config.yaml
n_head: 4
n_kv_head: 2
vocab_size: 2048
norm_place: "pre"
tie_embeddings: false
init_std_qkv: 0.0447
lr: 0.00269
beta2: 0.99
decay_shape: "linear"
batch_tokens: 32768
seq_len: 256
steps: 4062
Each number is 128 + 32 x the weight over the matrix's rms, rounded and kept within 0 to 255. Layers, rows and columns count from 0.

# layer 6 attention query, 128x128, rms 0.0848, rows 72-87,103-119, columns 0-63
[[ 85  87  90 104  80 112  74 154 122 109 137 136  54 110  87 160 113 123  92 114  90 149 132  83 127 142 102 121 216  99 156 105 121  94 177  62  94  83 180 140 105 107 130  96  96 110 145 132 118 139 148 141  78 158 131  93 121 141 104 141 142 168 149  75]
 [135 179 135 174 137 130 101  87 136 122 146 106 129 115 114 154 101 106 137  99 162 188 171 142 132 135 147  98  77 154  94 136  66 119  96 146 175 109 121 133  69  67 125 124 175 169  61 148 109 128  99 106 181 120 100 159 189  89  67 160 120 116  98 189]
 [ 91 118 104 157 120 146 111 136 138 159 175 108 188  76 157 223  66 114 147 149  90 136 154  54 168 119 168 143 159 151 157 172  89 104  94 121 122 124 141 115 115 117 169 143 116 121  97 145  65 143 104 150 175  87  81 146 156 116 159 185 137 108  96  87]
 [126 117 111 142  88 175  93 138 119 100  71  53  97 178 123  77  88 138 128 141 128 105  61 178  39 111 119  87 151  80 163 139 140 117 137  92 132 102 156  97 122 105 140 156 119 127 131 143 181 113 145 199  30 112 128 105 137 104 183 108 137 139 155 100]
 [150  86  89 134 133 127  98  82  89 149 110 126 124 101 134 174 117 191 137 128 154  69  93 184 120  84 138 128 136 156  87  97 114 126 114 119 119 170 141 131 157  95 139 123 114 134  74 105 146 122 122 159  91 110 132  93 122 169 151 114 119 126 136 115]
 [ 83 158 159 179  85 128 184 133 143 142 168 151  72  80 191 124 127 110 173 133 104 201 177  96 143  88 105 121 165 174 143 129  78 108 156 119 128 167 120 111  72 121  85 176 148 173 126 131 103 140 150  89 173 168 121 133 134 101 130 128 141 121 107 145]
 [131 181 127 155 128 133 140 117 151 142 167  91 170 100 126 149  74 124 149 126 121 142 146 104 157 126 156 143  99 151 110 146 106 151 158 202 154 150 103 128  96  97  89 118 164  87 107 144  70 159  71 120 163  98 101 191 154  95  85 174 113  47 103 108]
 [160 130 122 154 146  99 139  78 153 108 117 170 123  79 177 179 108 118 166 116 149  92 175 101 155 122 153 135  29 137 146 205 105 116 116 171 128 156 115 113 127 110  50 167 126 116  92 120 113 104 100 113 186 114 128 159 115  98 164 169  92 102 163 158]
 [164 155 115 158 121 140 158 109 138 146 127  75 106 144 115 161 159 159 156  78 125 102 136 133 157  95 146 120 130 175 139 129 138 146 115 127 107 113  82 112  68 123  96 133 137 119 123 151 153 128 161 149 131 149 112 124 180  62 184 139 187 113 131  90]
 [125  82 161 138 164 111 145 116 140 116 126 111 113 110 153 146 149  97 111 104  92 121 120  67 100  96 163 143  90 167 148 171 102  89 137 116 132 142 126 114  80 114  93 138 134 123 142 158  70 166 157 202 108 216 144 138 132 164 139 131 164 142 102  80]
 [140 134 109 115  60 113  78 174  72  79 113 110  86 166 180  81 109 107 124 153 131 134  92 158 108 104 115 150 160 169 118 186 110 179 127 114 152 146 133 100 113  86 113  73 132 131 100  94  89 103 179 169 144 173  75 167 133 139 115 158 106 140 152 112]
 [162 142 162 128 105 134 167 127  95  77 127 103 133 110 106 135 153 106 113 115 130 139 158  93 130 106 158 119 151  67  90 118 162 184 133 130  92 147 113 206 140  35 115 107 118 102 175 143 152 149  96 148 112 142 145 172 106  96 107 104  97 174 127 130]
 [186 138 172 110  92 127  69 126 125  56 128  87 122 159 187 152 124 117 108 126  82 143 170 140 153 149  88 104  70 127 138 170 194 223 151 158  98 164 107 102 108 130 142  91  81 125 137  82 119 141 175 105 122 138  95 103 185 109  68 188 168 156 114 124]
 [170 159 162  95  94 155 130 109 163 108 143 101 130 149 154 126 128 147 136 108 165  87 119 122 137 158 150 101 104 150 125  95 122 170  53 130  90 185 114 128 101 149 139 102 159 155 123 165 134 132 134  79 156 133 105 131 163 164 103  75 102 139 124 116]
 [111 118 119  98 140 200 129 211 101 105 131 153 119  99 101 105 107 160 106 108 121 126 176 180  72 121 149 103 180 149 119  78 114  89 160 149 117 122 117 123 123 135 133 137 105 135 103 102 114 113 165 105 143 106 151 103 129 144 138 111 116 135 124 121]
 [151  89 142  94 144 158 136 175 119 106 135 107 213 122  77 151 125 177  57 182 119 137 128 109 141 118 109 136 101 147 133 113 150 186 144 116 121  94 160 158 126 105  28 116 140 156 120 103 149 166 103 114 136 126 137 139 173 132 150  89 152 159 137 103]
 [173 107  86 127  87 158  91 175  89 135  71 136  85 166 153 102 136 145  87 128 130 153 117 161 130 130 132  53 131 179 106  91 155 166 161  42  97  72 145 149  77 158 127  74  98 106 142 140 165  76 147 197 119 150 164 135 130 154 157  66 193 157 166 109]
 [124  68 167 126  82 178 111 122 141 120 130 122 101 129  98 122 140  82 136 104 136 157  92 108  89 150 120  83 142 106 133 118  60 107 121 117  94 144 168 107 178 171 168 122 116 130 144 105 139 111 141 126 102 194 140 119  83 132 100  88 141 155 188 104]
 [131 170 113 112 136 159 135  85 145  80 201 144  99  85 169 139  44 143 160 142 163 175 145 108 156 122 107 159  91 184 113 134  95 143 125 153 148 145  89 107  82 106 117 131 196 112 145 166 101 172 117  90 189 109  92 148 139  91  79 167 109  84 122 133]
 [100 156 161 171 123 105 127  80 119 133 153 154 154  72 120 156 101 159 170 102 179  57 178 130 135 144 136 145 140 162 128 154 118 124 110 100 136 137 128 125 112 140 130 107 144 138  76 136 103 127  70 103 127  97  73  80 134 122 165 170  65 122 140 111]
 [136  94 143 102  48 134  74 164  80 134 101 132  67 187 123  36 113 111 122 132 118 131 101 155  42 146 135  86 155 115 174 132 140 132 140  48  99  97 185  95 108 163 156 102 146 166 123 125 135 100 149 132 114  99 178 138  80 126 135 142 166  97 169  59]
 [150 138 137 106 148  96 157 148  83  64  95 181 109  86 149 158  72 157 131 108 144 131 155 177 115 144 129 119 136  47 135 103 177  92 137 175 161 114 114 181 149 118 106 121 129 124 133 154 105 114 141 149 141 137 143 101 164 184 111 140 122 139 108 113]
 [ 83 176 194  99 185 158 157 146 128 161 195 142 140 114 123 152 100 173 154 157 104 141 154  94 135 118  88 152  84 213  56 168  86  82  34 150  71 144 140  73  76 102 138 183 104 118 134 167 121 174 177 131 164 148  68 112 112 132  41 130 108 114  57 116]
 [106 175 155 123 147 124 130  96 174 119 140 145 224  85 148 152  94 192 192 121 128 138 138 112 146 128 143 165 145 146  92 171 133 116 148 183 167 156 104 131 120 112 105 140 152 145  97 122  72 152  59 108 171  78  85 132 147 104 130 196  79  75 119 156]
 [140 185 130 123  92 114 134 106 129  79 163 106 130 108 152 197 114 151 176  98 157  98 175  82 211 138 123 126 100 182 106 188  95 163 183 213 150 136  86 128 111 127  38 163 135 139 139  81 102 119  94 122 137 153  75 119 124 125 143 151  98 100 101 139]
 [129 176 113 104 128 137 130 132  91  63 129  75 126 143 162  86 141 114  94 121 180  95 105 118 174  94 130 123 100 152 136  97 115  99 153 209  88 117 175 107  75 129 112 170 165 149 176  83  95 136 134 112 123 124 121  96 193 135 179 142 156 142 162 152]
 [149 140 188 125 136 161 127  92 106 142 130 114 119 141 173 130 114 118 139 162 159 129 172  88 164 165 121  87 122 159 148 133 132 109  94 153 143 164  98 118 130 188 185 146 122 131 134 217 122  95 167 150 130 156 154  77 132 123 130 120 135 159 121 160]
 [119 134  82 137 119 189 103 129  35 118 129 132 124  87 154 135 144 104 160 135 110 124 129 157 197  99 132 162 126 147 158 105 155 182 174 119 140 147  84 127 114 113 115 126 166 160 104 103 132 115 183 144 155 142 160 168 110  69 135  89 134 139 181  93]
 [123 139 116 112 100  35  66 171 108  85 134 124 158 173 166 120 151  90  76 160 118 154 171 129 113  84 146 145 139 103 137 119 134 154  86 146 130 142 103 129 139 127 137 165 146 148 167 118 153 115 158 153 106 102 149 144 174 144 144 153 136 145 184  66]
 [155 152 179  67  82 126  59  91 136  65 127  98 143 115 179  87  93 169  72 166 183  85 134 125 158 156 117 148 124 143 177 120  81 145 131 194 183 112  96 181 149 133 113  95 100 120 178  57  66 114 162 131 153 121 142 139 162 178  85  92 177 112 116 115]
 [175 147 161  61 118 165  81 116 191  71 155 114 110 175 134 128 163 100 158  99 125 147 151 102 159 125 149 136 176 116  98 120 149 170 154 124 214 121  52 154 114 147 189 152 141 106 115 103  94  87 140 101 144  70 131 147 114 160 122  99 120  68  93 116]
 [118  97  79  69 141 173 118 116 109  96 122 139 120  72  66 118 143 176  95  59 120 127 136  94 101 154 154  71 110 124 119 119 124 128 151 117 142 134  99 143 137 130 103 131 140 156 136 115  96 111 119 153 184 130 141 181 130 147 181  83 106 148 133 176]
 [128 176  94 130 100  73 132 137 138 161 144 136 147 140 163 164 122 121 166 104 106  65 171 177 117 154 103 123 142 116 123 160 120 137  81 139 147 110 154 156 137  95  99 152  92 111 147 111 119 169  92  97 145 121 104 170 176 115 122 109 149 145  97 103]]
# layer 6 attention key, 64x128, rms 0.0776, rows 39-54, columns 0-63
[[151  87 174 154  78 104 124 123 114 117  88 119  92 179 132  98 120 155 144 123 114  95 100 100  93 192 121  73 150  57 162 127 170 108 116  85  95 112 143 181 180 177 125  99  61 172 154 124 124  66 162 176  73 159 127 112 142 151 171  44 175 154 189 106]
 [181 114 112 158 111  90 109 127 178 146 124 144 137 153 145  94 140 142 135 132  87 146  84 176  69 111 102  87 104 129 168 112 163 124  83 113 151 118 159 137 188 170 154 120 113 161 152 188 136 136 145 135  88 121 169 102 164 141 156  29 125  99 146  45]
 [130 195 109  88 109 144 167  76 103 136 169 114 137  72 141  98 144  82 145 128 172 179 118 157 206  99  73 159 161 169  96 140  92 111 149 221 209 180  96  79 102 129  86 137 150  77 128 124 109 172  97  91 173 162 107 192 168 102 120 115 107 145  80 202]
 [134 162  84 151 110 161 127 105 123 151 164 157 134 118 136 108 176 143 132  93  89 107 117 148 128 110 157 106 162 131 109 123  95 126 130 149 123 126 110 124 120  96 132 162 107 149 154 132 128 158 133 119 158 163 130 128 149 126 144 110  93  81  97 119]
 [122  83 135 145  80 148 143 218 144 145  65 160  49 180 158 121 148 161 139 106 105  92 105 120  71 159 117  67 106  79 189  79 199 116 121  75  56 108 161 136 134 173 175  69 107 155 147 140 141  94 182 188 109 147 201 138 135 192  82 100 123 183 144 119]
 [158 104  68 143 170 114 124 117 186 132 140 144 125 113 137 130 150 134 167 158 115 122 146  89 183 139 150 142  94  56 128 168 124 106 147 159  89 121 127 109  95 145 129 136 132 153 126 108 121 143 136  94 112 108 157 118  89 112  44 127  81 155  91 142]
 [119 205 104 125 164 112 123 151 100  59 155  80 148  71  88 165 126 109  75 172 182  88 132 107 134 105 171 130 109  78 117 147  77 161 143 155 125 130 102  75 110 111 116 144 196 127  88 126 139 177  72 119 144 182  96 138 122  82  94 101 129  88 104 179]
 [150 217  79  94 145 132 115  52 145 145 180 150 196  32 144 137 129 130 176 153 172 148 173  99 163  63 128 172 145 133  76 207  95 110 125 163 205 218 102 101  98  75  51 161 166 129  80 148  54 173  58 104 221 151  79 193 131 159  74 186 118 106  66 200]
 [151 138 130 102 144 126 136 129 136  93 135 100 146 144  79 119  86 142 132 110 123 188 131 127 133 157 133 125 102 115 114  99 168 135 110 176 144 148  94  92 118 127  85 109 126 150 130  82 104 124 154 122 154 156 147 136 134 113 128 148 138 111  86  98]
 [174  99 103 136 103  86  65 124 130 102 162 107 112  79 169  94 142  81 104 130  99 151 143 133 158 161 121 164 147 110 110 116 172 138 153  96 155 168  73  51 116  88 102  96 107 138 145 139 180 152 171  82 131 118 161 138 136  96 106 178 159 159 125 126]
 [118 169 106 144 127 143 194 136 128 132 114 180  92 137 105 137 116 137  94 159 113 159 133 142  96 153 165 105  91  88 108 133 146 103 115 153 102 105 188  95 146 152 152 125 105 123 157 120 123  92 150 123 137 175 171 106 147  85 125 178 145 138 160 164]
 [152 129 151 158 129  99 202 127  94  99 126 131 154 128 120 117 110 112 128 137 183 113 136 112  95 140 173 116 116 112  81  94 131 108 134 132 180 150 202  69 143 102 128 131 101 133 107 116 115  95  87 124 175 136 151 175 152 150 159 113  95 156 144 170]
 [125 111  86 139 174  69 146  97  72 148 126 139 114  92 147 120 126 145 163  77 130  81 142 130 108 178 159 150 165 135 100 188 138 137 142  63 157 175 121 106 135 127 125 126 125 106 126  73 152  98 114  97 149  79 121 162 106 142  99  88 151 141 116  51]
 [119 160 113  86 195 122 106 139 113 130 137 116 105  96 137  97  62  37 121 116 105 122 114 131 155 144 102 169 148 101 118  89  78 106 131 161 131 130 102 113 173 129  98 147 148 176  89 168  87  65  92 126  89  96 148 172 171  82 119 122 145  82  73 173]
 [141 100 150 111 124 111 222  97  87  85 119 132 154 159 189 115 101 133 153 143 150 111 108 155 137 119 111 169 140 109 159 159  84 132 143 135 126 155 119 134 156  62 135  99 129 149 162 151  88  91 121  91 116 123 195 139 129 151 136 124 179 132 103 114]
 [157 154  82 130  83 130 145 108 112 116 100 176  87 129  90 110  81 127 136  64 147  83 158 102 107 100 134 109 130 205 173 143 129 176 138 145 117  66 103 149  96 162 148  86  96  94 125 138  85  92 145 120 161 111  83 140 105 137 147 175 137  80 130 117]]